Each number is 500 + 25 x the weight over the matrix's rms, rounded and kept within 0 to 999. Layers, rows and columns count from 0. Numbers have three digits each.

# layer 4 MLP up, 640x160, rms 0.125, rows 0-67, columns 120-159
473501459529512518553499523524501533525560488509515460516488510511507511504514439501496509486506513484467488488529523507
497499498516477509475536510516580529521514471509554484538428550509466462504447517495465501499481503486507521476528488552
502491508496516478504489475515547543494516494510494499549467479515466501521470497458487506523476502435536476476491502458
502508472532515478520486528473515493490483543519493503522495500498483465514490492552480503472434510517553496509529533554
528493489474485535445413500458485544515529468476477448490510494458581511481513553470465532529495503506491493469525484513
526485506494534502569497466499501509513516456471492534536499492487506489449522484511506504492505486514513499516523521491
501470508485492512505515533495483482547485513511503485476518507505513503529506505521497489476482524539488533474510521454
485485448481458499525491476474553520475517520479536475466538488497508496509521497546525491544486472470447489536513527478
495470497495526536489493438504524490489470475481507524482477532491515502516523445490507524480501527540493469497521492511
538505529500494539513508505497531474511494542525532512475537453483529482496511487414502471537484527532489518496518497487
494506531499510437488478520492505500517480478491492500528524474462485465483485518472485503544492496501526557508510500510
479517511503478468506499510462535462528492487495465488486511528455498493479488487476527497486489435486498530526518470528
482474511473509510482519490516519525531484493497475477488512545520515488512483484508484526556492496524509521509499509507
536547502486527513532500499521466490463482523447509506470493486484545475488515540482472455500492481499485551519508440564
453501505513473496525482480520515510509487506476532520523458507474485483534519469482527492533489489509531494493509463525
514496508511481530498525490515480488520505466477475486499530487520470530533516510466493503519465454495531516496542495496
491472476476450465488502515498491518497493526486495490487518534508526513490466511479497442479472504477483487517494515494
471539465494501477463488545439497506544504485479491469488546491506517495440516496492485495486511476524549525458480466457
519509437514491524489496526543502495509503525468535530480499458490499492515493481501468505501503524494487509499512516507
468507518506503503529500504530501513491496507505483478514502466472499482518454534488519538492507501528534492495506508491
524552502516495453495484454547500519506483491508527489475458521512482484535509492518487505498513519491544488449496480458
481484524558483527457538568478492486534493487487478535456510502516458545443507506551480535510491491519480513527474472497
532483500517497501485532482452463463492482500494533533550449461497500478462511534531492495506456517481470491532485440508
492459474507478500507567503458516503493519466525506511503513519456494455532531506413516480485475499492491517497508543502
542476479464489522497488507461497527549534502500492489511523538517524521510528466472478534506479491490508502462477475535
509530518489483525516476538456521483507472494526488472469554493491522487502485522443502521496517469527501497502494491511
486521490471533542532505499477503481475496456494494477507490497493453497483531503423472494540519488471467503473498499485
520492514482509495527491483523466521512470539473476469503504520513498493526504489492462537502504508467489497488461496501
515501513525476514515488486482495500500516480490451491478512460474455506522532496481524498485467468579534537495499434477
534521479495495525421492473524550492489498491491470513468490490527506490488486534445507499486480500490520495524521498513
491526484491540524504496473459517518532494523455498456499533515495498508520459547517497481503472491509520458524463508540
464513464518463464504504473444492530519525525516487518500509473529484501512479487514466490515522476455466536449509492489
473495501558531499488483490539480509525488545492451526460511530507531471515523499464484544487459476465520505482506476484
476499515488502535505515517471516487510482508521492495481501483493511474500512509507528472483459531508498484460525524530
508521464462520523522480481517525453539509500533527525501491479509503465510486487519493473493510474518479491501513502505
507551496464499484454488508494503511534528528508506481512515499519502579471531478485509524571463466454547491546469458507
496459511490438534502517512473464489475550462465527525492520491498475520519459529529510557490486469495515477500467515517
523537539452527520482500528513470503501448516447483489497516482526445503530511537483470534546509509461507526490527490460
488513475469520518500497499543532498524509516487487526485485499521482520504516504506506455490532511454532491475493509472
525494501485490445488484533512516538552485506497502482537527531486490507482505513455485509484451471531485459530517487510
519523483485516500513475465519452556504495527479491490503502538489483543542543501468459516508513535515463497493539501517
479495498484525445532483498512536506520536483472488481449492476522466502497536530458510489518457515468521527501477564521
484461523489502508503476516532493476503522527483520489493506515499453512464511488516476492535510512483502562484528530440
520502490525532494514515498532512531509523506497494486535493495503518474520509458521466512493480468474497503501488542530
536544522446515507514514459481504523451512505483537526518526541488449525485477515560498491498485512492494532512498516521
487486486469531517466526495521498474519510515473500522480462523502529496519499492481509507486498470474492521510528486493
512492491513472489517497521480523521502487439480517462499498515503511510501491496510472504491497474493477481520499479460
522451479482503504507504515494502479533486502455510497501517529492511489527503513517469473526507484478485517493523521477
511474467490514509469485470483522481535539498475530444500460500517470528506491491492480509496528472533504491505500522468
460538434492491490549479453513539454466491511477519491474467525489464542474514510461511487457515528492505486525521475531
470473499487445467530487491503518490477491483494499477515507506506471500507524494513505524478457513534506459553498520476
527524502524507493517510505459483519477480464466538538469554497481483497479485456484478502522538496558475543474516458454
514490538486506497469527477515472528488500533487475504487506528485464464516509500425518500448453531507527484507480509525
512515535465542478514506444460473521472537480494518475490490498509491522490485490496503514512491481509537484515523499511
529514483500474516518522493508561461494485550484455509548504515539495504462493508514499516464536512450503551451514517531
445528528469543498464503448497509502493543502456512490465478494496505491483474513537466511526520458491475516482513496521
524485524496466516493518515468498525517522469455447481487518520536517478484523494490496476536509549431510506483504496498
511471497513479500476489491533465472521531488479563507450516477501486484540517532472517503527467515451479536520518480501
453495511532510495462517535469504515513530500481506487481528482461513538508531493529503477502483474484499529441508542513
540459477488508508470500512498517519508460479464503465443514550499470486511483518516482493544473483465483486516481498495
527463479475484498467528517446521509532579457484495519470504510497489530493494494483458513501548483495516497486528498491
538487489473526536538495502518542481479530494518499538448460513456490478470482455487514471473525478469520556478546472535
512547495526483506482460532469520449530535477496489460480484459524467558465481495490471474508486504466463517505512488513
490526510476510510499494506537525513480510501482498492512503502486459479503543477485507496500511509485543465489494485487
469510498490537464449490503519528456491520473498536521479501511457466544494473516526523545523523508484511508467509523533
496542506509483545512522493518484501493462521523484496552506495497508497495521479502477497499462524486512506517530510502
486526471465473494501529502495535465523498520488519507527520520471512535491559489477509482497562553516490485506497417506
486502492488481485470459525491495520464468482484457542501465526524474512524520471513550530475447512489505496483476522546